Each number is 500 + 40 x the weight over its row's rms, rounded and kept within 0 to 999. Layers, rows and columns count from 0. Numbers have three digits each. The size before them is the row's rms in percent of the matrix's.

# down: layer 3 MLP down (transposed), 256x96, rms 0.285, rows 167-212, columns 0-95
# gate: layer 3 MLP gate, 256x96, rms 0.301, rows 168-213, columns 0-95
# up: layer 3 MLP up, 256x96, rms 0.281, rows 168-213, columns 0-95
down167 100:504504515486503459545460489481517585532582486537570577538472511502556441488491381542481511537489536500502563469407463493476501542557457537495483500544471451453472494479465519456475458466536538532551459438527478489510554483499607519533528557468514501542480523551525503485502563552444479493
gate168 102:393507517459449594553520429481460558525533541505550504504494439473499497532481500503469483533484465473471556457470504515495469485484516454506520450473440447525505526481502541508480556503485457526458488505494520428521542519459526482403493552506514504565499460445387444518552414471466449442
up168 103:507529499444542543444474484507528502494514523466512571490447525489486499439441568504521497496537502491514442508534529454506500421510488545537435485492519496527424500562514426605485461505433440495562498470525487579488515508477505446555576370414535522498506464526491540504473480529468511496
down168 102:524500470528481537554549517505535502500503508613517536460554595519433501488520482468495509537486519469510546536513496452436548541514498466507515514543480462485523526468526560510501504478544514558501501427531496431534542463464573466473481519494486425665525499555445457499547523537527489539
gate169 101:526527596423555480500503497483482480494587544477470496539509433447515537604566521519565481518544484523499544457506495542513547472576532505447444509452597509537470553529478458447447512486553502495508492449479467550523457529469525549557564467528466548521468485527496525558501528494552518507
up169 106:489449470520513543537502524493483526463485523506495536478443552450469502517456454437459548481513541504532555528538585408539541532365491544585515537541443470523511470483494496593524549524451508601476511517542518565495512491514520521475463586479478478522503469435521485554508522503498502499
down169 093:471478441520623542474497525478466510529525451540502443453470440504589470476496498529491473495509577526492445501545497525438559540497492540565521420540463528537468548483581557493485504500455533574504492514513549512541468471483573531542511475547466453564528538527483424540506506463502503449
gate170 100:442443405494522597450500514526530527460512538525515500450512523508510432568510483508544473601561431483491489505503564533454544488391526516523545445479530516455515491553501482482528476488440510463559509472545474557449542476560522531530465477486443475456502469460539481448503554447517507475
up170 097:555538497563467474482535546455525505472519556523573544509521486444523503458500578549489495489430504489591529422557433533486462444472540463467491577455569453506433505518415519512527475473543468515467522482518451502510518484543494557484476537506474448489519582480443541462483475516531526574
down170 101:451485530482531492393505428496474503536476428549442480489517422486451563523495450495527513521469473484499561528509536480516491564485486497488544489544512469485545463517446477537508471501584505570468558480465563420489491548480536542543507530430496402575480509509410535483511558461510520495
gate171 098:484496501533457490495538453474569479449510503528419435554482481519475561482521529478537547524509569474545512492568539498503488476589460492499580508570515529621454439544455561447510484501517565478511479536493545514466446509492502479506549547542425513495507454517510409553495499512551479526
up171 095:443494486492508513477567503463526521520512500529452516513519432510466557453445543462596479493451549484544479451524535490508475463509467490488532391520461506513458418571467539446590413464537532463485483513484497530489523487494525506509495585525499474519544506506395445499510483505606490516
down171 095:446507477490462512433499474509638496456442539510506522481450524393516480473539568495522471457518520567496503448500541512449534501484523473486527517488511542518494492539525500436485508462569485394464442533459429493520527482453445457511534474541442534388504540497517512475488486505447480519
gate172 090:479495485510474504549550560592479559479468475500539512542494549477393521462540445520476479492522448579511483431489524491531506509475440450556474499558492471442427519547518506535497474448500500528507526405510533481535451510527627485498536505495554484522442464545456518493536464558479482547
up172 095:468514492486500476513513502475378388535480474511460507505511534572503539480488566400541512559512568454479479468474559457527529524506541524488469438477526459536557484518440511403488538459508504493496526526502525521536565527485448539509521484521515479545553555559551498479447490508496575437
down172 097:504488489487479455508520461438260458482546539514505483483535513555554495470524537472504518532553547492495446513507500489497500449502553549469483522490497538514537487510484465406482564447506487494471488508518493561478515500525477480495541494501478462585523493485509475462421527512513526486
gate173 101:512588421434498506535480421536474499506520533501486561533499548485541494511557482479506430499454482465491487558493457557485501502476476532445487526448477602484457528508498513536599555535453524444533480494551510485478476440552538527556476523435509474491492469447522567476479450441525596496
up173 107:396536524458521516513499472477489461461421477446548437486528492485489545501477413461465445509517519494538472578498536475484535529547504550514478470517525452488497434480501497503421574451517561543523531499527429487399435495498471496452456485552529443480507554517520510477523504452430493420
down173 104:551419547453524450513523493509580575519529570377495556568475467436529462510498452467535515537475535467554510475497466536510580436516520505488488496459505578526507553484525450489501534489450478527553493515497461493459505442526564502428505489434445505447549525527509488512493488525554460472
gate174 094:530493532524552468512454512471462492523528522486423478451523456449474521554536540425461423522449535513496488578542476454545520505526452562507548508477472515568514538510464500498464577457394578510497511464522480492462456524448440511452475550514523532532454466524468540505484451552562428552
up174 095:493521521521507470502486480442516464523478483434517427533522516544524558542548499523440486476455569484466532456482452553485493503512461505512563558512483502540446473550471476543504484510513542508620532478540416512543497465468508394517464558537589581510531533472443527439481425508521488509
down174 096:520524489491439495407462490526390501499518513479545437530573513485472477543511440503442486540513574495486509509584489491465442597467514524432535557577526528539499521518489481551472509507500479464598443527501496501511480533444451464477466510491546474553532484453581498489466497519568488505
gate175 110:520509501448549515495495471476444463416529526441516574490512482447467416484569458452482570545482552490461523502482508529427515545536536539483428432489499551486538545527507556507500452514518457514471508541542465470446488481500500480537502502515526444497567508548555477490515508456483654505
up175 107:518486529447603497532470472392531519556454462498503509602555514472461530474459542538499471535578555480569516527534537432508483483524441470490509508505535475535497511458479560536457488509520527481466526444556443487484522559466557483489516465507441522446526569412509511496485432506465521528
down175 102:567479523526543494509593511531482465534514492524496521465508415470512419506511497524520474496458408460447540468516425511449508497468461512466552524402457426465555556521532494490428565524507503504589479482457530556501484480505479534540483463515543572548525544498528499516507547442577497522
gate176 094:521482433509455535472527450494467523486600503463536467492543479493510419462425513461519504571477542484486502427426504490463506453527441423473501504453478521589486418480452521435444558471466451447515489470461483508483462531474455402467505488497478518507508515503500464465561488487515534421
up176 102:480515546527473504475525508472496509469538486538427540485422507523524478514474542507495559493486455509413500551564485504477424448567504529516483492558529439543483499490481488446577475498562543514529510518467608476498521512454467514552518544510492457520533475501369482484520457531548598441
down176 098:499445513507464515495497508514557470537431496540503435516529609460499494575493382529474489450490544475472488483505517540552488555488465518482495524555463455552496484473450457633504414484515492507475469564499527528494526519567514482438532563566472470462572486487489508469498476469489464509
gate177 102:577492529476531496458553505421498502514524476552518517505579474511496527459542501506484633519520494470523511468573460498519459549496483475434508535556521530501541557538520561474556516561506543487497517428529492423493544448446490493531466493514571527600533457519513516524490557583511520472
up177 099:526496477436506498562429500398517457525501428576472474457591514465548571421442471472504560482478478519527463472506458542467513506499485507495489499552502558455554536506492541509452422495478483460527428533531497493496578503500538465453419548526537484484428478542537513488533537533469525513
down177 100:453513532522516580480499474510520552442479520553508570486526409527460521526502484438519528473501510423535570489542537471470514534458508483413574525507454538462501524536533547444416504486504452515487515519536478495493562513422467535517490482516471511638542551514441500496486545523544462524
gate178 108:505444502481612495478471526455477505494530489492516525468437459495576496519452525452614489511489432557480511519546500502405526537475519541528475489529531481505574534571507494589450469509457410482478518471551459459556548517474467504506510511499588503543478458500477523522483529509572545527
up178 110:526475462527568549526497482481492495459505525560550387610449536483542487500493560458548495532494485514517592438479525502447445468487569523504490488512482437492472492508483492501439629541493476554467483411440507484562477500445502512543527523461527522545518476487537473519502494502552497516
down178 104:504483511510505520483402472475575475539456479577516587534468466457476497494489510413576486474493491538507561548453552522470507576566496554475522493544484495508529510449521484538480496516428489440427538504530522379474505488469486484504533521491532533511550509507511543524540519517616524466
gate179 101:520556492543536515512519438527447515463492465574425508557496471424536420562464525501529581564520515479446478591529491472538457495492475514503476470527505527511524460505479490484442467585441482473477519466516554506504540499515545603497461553510492453520437512451422484524465469467439512462
up179 102:532486460436547498531522512513455535514491503470512507438433505538467527548494591532491417548527512477505507462391554582559507461443496511556466569466570533465464451450471536515534554463493551553438542563510532472511540485520452495430502532476548487498475537491504500480509533481505545433
down179 104:500504511565518546460448478453685444535494530507463481537500513542594522493483493499501533446426468484517572529501522554484545515558471510501537488533491454446519484497469463507556461529477518509548496521450557533580495473484553501520572448485492528473497529484487501530574455531511514521
gate180 101:533482447562502472456430509573486528437506560517440394531567450484537535527508443545465506494482529511501568515484470478544528507557467514474521491468482536540450540513492451500458476480465495539542471432483519439554550500509550539525507398496523571497433499510482476539485470411555498526
up180 099:595452447557440471489542506504518457481489564444471501495523502509568507551525498400431528455461515425524486437469468441474463544521486429498423527462544480472482501479516492461511476484539520475516467492554414542524508480445522510444523488493512477581500466599460493502454485478492528557
down180 098:484499536507442546400492494529427507457520574507458476461561453525503513467488523445491466486498525538473512515470561570547505436518485530515425504502503590480552530537447384459532462468579503497612552473474508440475481495521481486483513464438499536455493479449537487473519492503487474480
gate181 097:477477479482465502521468555527471551543532536517521501524592455573441523483529515600476553463472508557493459500540546513400518472509540493465467493505520520477499466499490486428530535522421527523510528493510514495487633485424504541476529399451462488491509471533497524532453498532461425472
up181 103:540490468453561541464497489509475560536504479530431565491485463602467502554533577532484465520496469527480556561471525490541512449519492547456476493456515496438534463513524472526534450477504512531443505444494531512473556413420545479515613517489422484540513578503511570482513522532516520473
down181 105:506524482492482508445551519514555580529491493459574528462496505526481581450466540501537476564508516470548476582533458473534497520522444434474523497501495477452494564449599561433556487542472544440519500492477455486570529496459512500456489480500525489552500449440482530499372469531480511476
gate182 095:504471543470576501522488478484485576444522498480499513489493538492434425467532447456496454530511565509443425483520580458477492552525555540466513516516547482505555489501513564492544524512509516560519467537593481460428469510441474508451446436459514496502569478555526512497524415456437556524
up182 096:563517593529542467504592467499525463527514485477524570502489502507522508547464521493492487452498570495462515528531525480492453470537381531502498446446481534541548605465451485492479526534535483510502469506579455453487548529475467476495472555524497461533435486476508474425469430489444584520
down182 099:566459496485518470579592475400477506473465553465517493487522430472469502513436500521584522516503451567559522523587510480474491500510466468552495482493519546480551512465508486475547536468490499504544472516514525441542504467483621528556520521525544506427519577431511510448463476457491483512
gate183 101:538538458507512533482606529446534511462532475421511473443486491536496457534393531498487540605556512510495420501512492513543497472507498585506548498506439475494508455514504580549455534521512608568450421502487461552505471508495480452521492497544563509522478514521488485532490513527493541471
up183 094:451538515557558552472560397454531508442568486569490449509463510480570511528498561453495556482459475486429497490544554492487501519496486511480512539536491502546508462452472519561454467519585572498506486519522465513564455550442484464453541554496601478504537473511461473478490429497528467493
down183 098:512535461471535544386564519487592504532489499549506448512488519468541491428540522473502433428478505562459539518532550490483482521478547544519548476527510533531576465542602500508529525448470497512512479512492614499522440518442505507511496483491458459484467456491470493506494435544519507595
gate184 106:455491432480542449450515438567498410498497492522500538461449517472471558450618511508507371508559480481530466547457458498498510466523518514532465505513527494440546518511533474512510435450526523543500434533490535502483526468462558473502416543554501503546469463470514534515529557467493548541
up184 106:499490522453597449532560514516444534503494470501518467461484471502472501529527463438446495457555456564468491523428498516449480466599482500511452507501460479459446450400447554538428438540518594501507470483513471557505458482456451497533500568434537515511529533496538466450489498468496538497
down184 108:495466550496542482492523500511471530519454457434495452438552502455418519465543492508460473508507357560477457509481463529478551472525550437491449527512466480463512454505440566510510497492500539507505471478459513601492480480488450487485474471395506527575462579510472483486494502510521583460
gate185 090:522514583532537415490493496511547478448432502490489526524550573498421521419459540525517449506550562538488446495592504476493524529469498520473554521501477488498475503523546487522485504469488495505525509430567484490462493474557607479499474433529470485516519470437512406523549450501527592509
up185 098:504552470476522532463515500456440465445528501476497502500486435487538511521463464489502599498471463439515489516421498493510463475532403498523510477537565498556473591486440516467504533552512477439514492563500585509572560552482458528517547448603520508455457514450471473549459497526514452522
down185 100:520480487506460503445471472528389496465559533523496511478450454535519464483504465468505507501494507463479475562456445451524476507465529533527514465442551489494514503473477516440521514524514497432486497436482562512467500514526458538495519483494535510729471525493448521518434511498480518495
gate186 094:457518459448558525499523435485496574502490519490456542459456496499499518544488529477433546470570569549451480526538454537429517464471510524445516492508421508528553498419526479521543446445530433516408464476531530546481538597516522537510538541480537555482479488478502564488488513554489431524
up186 098:479452445509490442458420506464507493436486528513451531482473484514507493506476443551482494453518539513448536508507512545474490516515501497531531506544393486445488458497521466452568664469485489478454503537525537498570410501472498490456572481415553480538484546513506450541489542497528493497
down186 099:514448491517505524485440511499436558488411513503464456512473400553508484535578524519525523504604497533518516521508521514560537559452485424493533509466463574471497478479520456579502520550471493474520489487468464525537484528523550509446513542466553433525503562484537529601539532470511490423
gate187 098:415463494495468493525487569456555448445474527495424493565491443482472470466469524566497513540528517524477549498478490471526553502423512449476479567449552557491456474550468529564407483497432488512485528464521510462494458545480577531488591501503451567523491469499507447576488477454513529521
up187 103:460527496534451502506508448489461521466534493499517472508544527446453393435500475493440532578469570448439487556479551488464473544532513445487520531508467573484506565513509431520460488452508539445498477555486537510477455510449477529515504516522530481434514456441513376508515471524479431564
down187 102:530490543517507516557492495541698464571486509432466476562522396481429509505526541521447471526501435487468470481501438512520496493470535509526451462481485482495553485510459447513519497497521545549533509549541517472486526535509556519534494500469502461507511523576553438517544512507495511544
gate188 104:511554493557518454519509490496466487454533500494530518504526420468431436517477459496498562507424526472526485498565504516455515530423418469467536520543485490527509475486548619452403521516510514498492492488498578502478463549443498603498525491493453558534536496560486471519468451514503578450
up188 095:500498492453507488463545538467555503458508497456483462509459508466470493516502451574459542532491521494439525550485460580501454530538483461556467476528407556516449533508465455429525502461507501473485492411521531509549488484495503539578448561468609534463481548490491509441474474447478505388
down188 094:532457484473536462546538501487514531473586491498487561586505484512562484524530589481443492420520487515516497492513541623470442447520482528482542549452473494489508517530519505556530463471526521458540594477509470402550554542510538536485511494501477556465470509440512502487499417540461480465
gate189 097:483475578445464459516495513480485565508521478560537527464503538493578527514530494529465556539557535507473452581540516512405484542542606558577505524473562489539467555523524519466499490515592498470523482519486482458483536478540473558521457492558541467496509426502470456526463439499514459449
up189 102:500434517483502446524465564551475510575489473494408543498500520575496526474486522498494527507422509519488471425520468521576427441572468524491473574567483577448491507498481503448567474563515557552444466492549488495515427480489505557510514547476436503470471481464516485473484469468569519523
down189 105:526506527374497501503473527514431527476553456508495569466423438577487523435466484439452559510431501513471527505510497543516508544552499487533504467471553477444465551559541530520526521506532448579514542489464480477495483529496567548442511456478537551468540462483509545475518595496550517488
gate190 112:414496440482565504473491486524472494424497489537522435523508561566461472465475481561402549474481463528435521528452560484369482522454530504510506531485532537514488536539536464466489501525493436487471587558481482511465505457546539496550522467541483447527523465469480492511491583537456505528
up190 099:597520460423481528538450461501469557507485513537517492507517460529488521542538489498453486501522419538433526446537464525574521486513482446466511460504421474488534449436489478584503484471444467613520469414513477537472557525502447466460543510513533501549522485497490474430487501495584475517
down190 096:495526460524501488513455531484552505475540444528503533494535535489453504466536506508472544476576512466530541503480497504575449532465524539450533497428556485539573506458437487544540425502527525523420513514560503514488476528489528438469484565534447582587435477473566560497502530504438540585
gate191 102:435428482477524548515531452492547415520485492498463467532443457513508445525541514459535474539470539458461494493583456457502486564535497512546569489497521512494395498526454543505498523490527450436488578494494548524489440528442505517515446547497498472504496558541469470474486530366536543476
up191 107:546469572436503448475479440603551440461504558526499507499543520501442534496485467531544499481487487504507529571512465511533523514402485430478479433438539495481535448535633502483489490505504590546568515511490464481488510453478528447446459494503507512527487483483518551527522584504490511507
down191 101:494476512490466545526472435468426454435527513468493539583432458491543449483441450509494529529462527561458472486518465471486514506556438462513453474528497515502475531543487432464551498497505529560507519480448552410549520431509557534434519549458486536623501494512492429497512464460525488495
gate192 104:583450500520589555457483461523538526511539453490527542478509483445585493515533457508519491467479491504446470454496517474516421493512471592498463513552525452518544467456468465560439463444525568514463490502528483504515557520507537471509524554447524449530484561405543421485496491492540583492
up192 104:533483491514516503427525524549519576500486427482525508512511522484496495468507511450509542498478566484536491510469413491506516428496434524601456515419467464529468571560560532476499579507521546414493505480573492537502592490507457463494523517467538499531486431566526499532498487489496509599
down192 106:486537466510497502612489526490432476515580519485526557540483433455515451551480497456538522482473509464535496432495489503450512585523474545478531489510493494516470475541524478473550495474481487606455490495504518461524496400440423507434514451549502448511532481456543532488476492484602452555
gate193 109:457587486555503477479485613541510527470560464485476499452453456501582546514507553452564478491517536548593493508542458546488452542505518564520458582452477506549525527468501517498503518527586509511521523497496476532458536521488553443479521571511476464534549491472434491563487466511551460468
up193 103:533489567491418545496527452454519474528485500431447383510412447536452475511473544464461501546469476506598529508562505536487419542479463513491507454435493521529458521551552472454514510496472457517522484501469421514497546517468541523485533461557484540537509503521569519505557508441464489547
down193 101:490525521494501546503502458503645422513460515547500496441549541544489553571498531493542443409547522451455525502470515527530557505442540481500568592538534497549508511481474491485477513444494463520505459414485421498496494493483499435507568500476490464502489482479525536567525525465505562479
gate194 094:427548488500479484515511525452532515515468487477484470559557510542527543451535472488557511636485500557540449576487455401505529477495505559463503479463448491510533507496438539544487492462455462514528484515541470528500531515468542385533502486496445436507514541457442506426466558505509466524
up194 096:513533518508507423493484537474532519483544462465469519530470522433515481557381483479473472479457476479522460522436492545524520446514498512480527508551527539497391527482494532515465501594493560413463518560534517490514532583521512500500565539551562517515424506459451487549433562497511456497
down194 092:584506515463553430521535468535551513535577430475380528469529483432517481546596525457454498571461516449515467538489480483507473467539556464495508512384501485514506504517488551543484491531446526543524461517563500456528446518533520462430518546496446497476505511481466481472482477482461470514
gate195 088:535536514583469532567490533456464543536559497540462495470429489527580428484549463474445497558554551466508492452489466511455510461523406509465504422471559481488455488440520558514499511506414508554448562454491483486460482441522502444443478476519445504466505486489485491526535424507483494548
up195 092:463506470436512523454468469419535471495546481496442458516522491551535461418502474451448515541536527570485491533397562527499550493501485433536478455449460496513540564448530535464471485479491457410493456512421456479505535462500526481503536494429479469498498487433497522539551530544478412495
down195 100:494557508501533501513519530466494572448483490594519462505427425519512448545482453397468574519543476508501484483468496556491519440558460535465462478459475475496479568510518526509509564510439477497497500456495473463471535458488506465522547510496523452332514501462524537549491445490504482503
gate196 090:526486522510531584479581519533472507455568434433500530436484448506499527561482491592571461525500477476497544506521471496435495376473462560495528541580515488445526517531439486453519489522495549548429517511536445518535501484566523526456510474546467543505468507521452502505554467471534507497
up196 088:539442539532484564467532569542505514542490455456490471502520528488522495531563483573461567487501539538504587542500509524427530525496460405484487466532546504451519493486425518474460521477518529479493524525522511510489481445487452448529421434527433549492435441571574531532514546481488518424
down196 094:545493473506482502550481482527509505520509496489480440423557451466486490534496501417549523512524540420537519506562511501482449509466566454485526582519472504554521499467489454464556480454462479551475492588441526524474481466533353444529493469487509540593518433452522501508493482490443511532
gate197 100:457480483481485561466453450513506461512542450488525464523474531514551462510531462446422447536452530487490446455486464472518494382520450547465501528474552510487494437468427502547495526515448519481559438543497524495469481529462533492499509441464467455438546567472462500434458473558441548583
up197 098:495499460468498462505549518492489439482499532507506498557528497517471525578509502518438460540523557526472520594527539557489498495493502563411538421575490474454479464534579499565529514451477535486502513513513551468485514512567427540604496455493452494473523595482485591464480461485480488520
down197 099:430473508463522507459506510499540457513550501503499579515483519469467520498502484545570416506516487504502468505573489483518500499532545440512479487467526523545520542530500409587481485513443501440447475454476463499477523460561400570428494487509507484379496423564514475496473498450548456526
gate198 093:522514432512500460541503483493548490460519546480566462484505511542418502481514507464476476561478519541505534535513546456491571530466524465526526452517499530538543537471547557478534477514449518520481417474530553545457562465440541437456570553523476514483463445455507587553545489431440539419
up198 095:507505497416468461464485459541553477473474523477536392496515502565499531400543451448497542533485488490433489534517528455527499460435464464496450490563458510512536484460572522520515498481444551491409451516551587518467444475482512519444499514495453540469529454488566493496565487477440469515
down198 100:492532511403448452555513503504570482529453437474558519462574582489438564455492518488533471470493464478467490497505541486537511477462512476551565462536558518473509445452533532451556476500531511529465513561509542446472522498532519492418490531501459573409467450543520546499570519466469530491
gate199 105:506454461494497525524462454479504518432491484571449500502510468539490556530515526551531454468513534547420517572548469434528450543546513541507560493457517453499460443486512503538518493425521518540494478485481425479512496519507559484547491567489480488609528510483498493440498546567626485560
up199 096:558532457516499532485513470504521500477444540489416496494571491471526491424501533545447586537454522471504502481505541536446543558541489480537509479496489447474492580585560429537470517482515409495534550440461487480536569529396502575488548521526539524501449516479501454458469506534496484514
down199 098:484538418452472553471521492423488440471488507414513475479478582509498493486497540495517521511487533458542456570494484539489473576457559478481489470568539459439452501460463513549434478497443433492533538510498503437504543517419540563447524504494494465529561487463481476577481555503546564465
gate200 103:509521513541484399530556479495471512467536497539456458524512534482469507487498584547413546527549475443552415462476482502501450520517514423502493480502582547497527473575498501463483538488477473528576468492484458440490490483551480467459461602531502541486517505516408510456525525521434568518
up200 106:529474445526489546428490596537511509491469529488513501491469466530462549491488446443553503489514491519518480466491528452505515500506498636615531524502454525491445448492489462528571465420505551532526564436530463508474468475471469501495547412463538515519482514486493522488472483517559418557
down200 103:521456447453454509516472527443478481514525521405479472490520488507539529414523492508483457504498434477508537526516416516468497479460567568555493510563517518489491565458487502396501528510462491503496535479445557421488517486451582498460534537514524483620474439492531524462510458503567455495
gate201 101:494576491522541504527483547500472486459536542513518499513446492432516506521536499539403494536506485527538543603499529599475488516438428497508444535470548487533490456437502452548441496541526485481546539512456489574536518427502536476440515501460531507536481501425495457567459464508552539570
up201 100:541552497529467470479497559495509495496495512595591567449505483510436536452523521616501503475491501466490455544555508488499461456477481476471474457475475593456480507536538466480477495584492475524524495450524494490487459491413488381528494504458522493537510460473549440445461444525472519550
down201 099:452487464460494510508529514538438510535501558495558498467486520476516482505529521457465424506552528431493504545494473423468488524568469440497483494416530472542561546458435502501440494508492499538525540519504463520490576554468556548407443499547489571537427502457448544526498431494457548552
gate202 085:521502501486567524525555530546499492550556495500545466501456488512560514445536534512549449479497535433457495471512507447526470563504449481525495464424536502472474499493576553405490531466471556558454377426489465514557575460534452464514514518522463500540464517535525495560514504541546449499
up202 091:583443404478518529443484453509476488525494523496544509501518469555480525547482453424497479475506489481516413555535487471502583477473595522518496521513555497565528455492493508478494495429466488592557531543510522440422482523576484542467459461522472518488467453526490525510512409535550499502
down202 086:524535539515484423556565478442543556496467453498574535484477485447481529476617481439525513563500508493522440486510504498541505483453496506602479519457533464543533527503523494390546508460451508497514569520478480468460487480549548526480483472453511488544561488479475500448559501583526458459
gate203 099:522442446563572557465493488499501475481489543490530471510488517451497489493479470528376538562532579498479495545494484508457529570467531531462524548569488556540559438489454511520474509569526472467539588553518525490480492521477478502430491536528491494485470407424482494526498541496444573480
up203 096:484467503430427571518575476436517520493499526477576449507523477424526523534481468481480559503493451577488535462466407508515449534500509480471489546528484528483468438540519503562453502573501448443495497578495520489576561484416435514469473440535496491503507522496472546485490482493477425459
down203 102:522554606485498513463456517549561475487527465482497512507537411498543491465456515508520546483504566515502508416459478468479511434492515491517482495453519488440490433531587506494536505481489564536510517523534436496456555465496395497488485536452412478391439553523504569482495493495504477506
gate204 094:517513546419453505496528521513528482537496553415476420468479503492490501490487469509510552511487468561539495517509490590542496556463467502482496478530544496530434536618575516513515475478467518557472498465504560454426520483600488472546511467515569513482536497553459519464444498482547496600
up204 098:567489458536489488516517468474486546429555477560471509480473527516465518577493574527462511467480488472429495525491500547502422462480528476465513583511493507422493581482441510516394465493506531504508521488531459655534464497548492547559524487511459505534517515488492538462539540509537541528
down204 094:467501520541478403598507464550465441503506491475501515468456529483510584514501532473564504431460486543600493494519425487473473445469519474527458506494542465485442460480515517414559517536445476469487536487487556415524521514462588482480549588465539514498453469526500525484534484471486470487
gate205 107:526557474458485488493464476395467504505538406523508534499493487419425463507485510483489523544500538421544503516517519532445516559525484440509586492500409546473460563519465516545512483542541471482514474481509442493497548553521476528513516503502512536562440502451579485443484537505580546571
up205 097:514509553503427499532444517566451460476494459545488528500481570514470516451523516531568430533500529449508450432541523471532418518521526505428556595506496544462451531481488524475515459481536427480440535555491521553513511510504520503511510599504545463590556496493463446503517562544518510484
down205 100:545456509462539503482577467499482512529530421518521475426506541465476450495440491438533512539463534394538486426457532571508454544523470472513550517579503571508517551475486520525527505527522456547479470480468478462462508583514574453431498463515476562456551544473513496465545520534529488454
gate206 092:544468476506471379422536484469484502522535539455484460504481425451536478492542521444454557518465487491459488455501474597503523414525548522501536473449506417543461497534500516533503445493556479491565492543447511528450458513550503460547515472497535497519451519483461547423504436528570516486
up206 101:506495475423479535591484533564510482561477464541511466505506541517445533507481476529458478509477448509534547441466507524451533536522540467449534439520465575536488586470476445483508549577522553489461515408524450492525526556539457548471506439508435516476523493472567438520494498531439565515
down206 095:458546506541535493549484571532453525530580512554533420497489559533515535432461491530543461499452551492484503482462562478491547473528429569496530524496493433444495522470571494528579403494498520476534479458541569434516512477552500449513460509467516497488504483543462442522518513495398501518
gate207 091:472478514451489540516438469476568505492488478456528534544524388534490508513465471485575484518437551554515432478495554499471513494534491547503416496496532514510488487459549514458468460517481484507500494536429545534507573545528508583536508517496428469484493503473450495445525602414556508417
up207 094:485553525547498521510472489481471563568535453463502514518516519473454515498380510602460520473489513451502479476455502494539517558492540522477458490539477553529553522490487495460534511496418521470446485543516459395544438539437530517477522550450464494462583502523502452509430405527477487512
down207 094:532457489487438497509497481474613507522523472461489518472562503412476430485520496513515481506535492418415443481496513393516508502516527470538543487482463500426438563514508497446511594495486468510547485468542503503467523560488451488447493521535506450638496525504504499500505504526438516500
gate208 106:534509511464459493526530502451501547520470500520491512473517496496448516486454529534469548477480555546495462495523473524438456489451491470478552460451574506515496455493410558503504475498531520507470554427532495467503449623408555415469445483465559484561440473508537535511466439458487584477
up208 105:458547500458520539510498418562530561493450547471495464510480560537512573541493479532464500402437494449500478545571421490498566515463479534520532495609518477472449457486446532481479499489480587536474510419452516569516469498503504484512501508473447517499496484489497496483471505418549578493
down208 108:518632484482494425527482528519507505514433446496524455529493557456446477528435421527472491438487542517487510522431508548478490545453506497494523490617453518498482495445506502518500509459501482510471535523514491448480474527528433504531516410555481476626537507507472504458467451516558507482
gate209 105:571448518496525556502473543520479501508526483538467504511433454511520520472477469530508449531425485457511451427491525492509489530502449583501582391564484588507552591463459536520508488518516531552425485552451472494474484466484503524538484542411499535535491507433522547487520541446512530518
up209 107:544498548471526558516514458585491491498539480499484531489479512456488445500527477518480471487492464450450511360476476467468486527514523477466511423509474529514481562517576435490489595529564514546440568521555416502493557502494495468553446525428516462563484491501515480459475493432505551488
down209 094:520482475489458468539521440539528490575531534571469593487559466510497479535445468495485485477481437472539579425517519405578469488513451508497531558525453519555475464571478518445487567562531477525459500531496494468546506512476509492550501488505472503378496519436468490452494444492528518492
gate210 099:529427521429532573519527545544519485506539565550479476511479490515449535521447525467452435536543478552490469503497579509468494478451482565464493526501387499537555483516490502474467450547476538460478461471484463469540488466523561546500456486474474501474414510482493453488544391542414502498
up210 100:504430469376502497506416546402465431488467509527490501514521509530545490524519505512521477507517576445548442593545471491488511496465543517523536565563500507478533493472437418473456519520454457428509537523582552486462524497538519571457460459473509543495538475503485487460486495527512515496
down210 107:522513517495481439476441502433476473477434544516548489473557573509502521515511608540527476513502537462549488574493471543504532539490540536528465459527526497540546473435521489413404469513437488402512542536489519492478520511539463484501536523465501457541569461481504461406451557502535513485
gate211 089:510465455487578527529518504441465490523499532414463500493543519409507484396495505452514552513610491408511468530556473478483470487476514569394512516476536522507498490486455481497460435499488534528498455522522498519484555505484513537448528524499525495541553489603483445490517558488562540487
up211 092:472474466553515492480502457507478564544482497502449537561497535463441533401464555480524430497504481451483451467508476349508478477478539541475466489541486568455480473483463496483484378443502512466467477524521480565492477535545534558509478511528520446496526451540489533437543490511534519546
down211 092:529484466419515518479472520435513470499382584451559540479487582511453525426462486453495500506490450477486482505441513470496519438476464563458460429455554496493500530491474509397476465422493479434513514465451487562475507543510497535529568481539543520504518467509519508514465512559529548473
gate212 091:544488556498602532510543520448506514520536506522503449538484571449466482494512492500520499509439444525494545542458489483460420501533529490380402515567462448491461504537537548505499485518531487449453461473480464459506503478494535422506545539463459508533506426462450541499449535521427490560
up212 097:474480610434547420535517501484479465486485501569452556515505540496525479518552475481468525506509504524548532504413526413488544502533484498511426468512448516511466529552528489533542451473532567510471570521460417539430488474485514521526520488594489502523407514474517521591501470518514527501
down212 098:461508505480501493505495563475546506459466445422467556521474449459496519449575476556477465464512414478470500491558541524539576527488571494437474477497495542496507493458537447463515406525546495525511505533471502450465483472497440483537472483502450559497492490432369517474482411483529527519
gate213 087:442482538458412508464494488587491499484484566588617472452416511498529569488520483484525465475458508497566456515519483485518492508504515504522501464511442523499482524521519551458483467474491596492525427454459553531453486484517526522520494429453553400527474470454513518489454467472506547537
up213 095:443418515490500546526476468532507457482429571512552507503490493546478504454561431494518485456604489517441471518484515481559553504572567513448523445520516491565481503522440471525491468504539416521507508549508531560498482589422515463499526453467497497484490487385502454509502522488480531539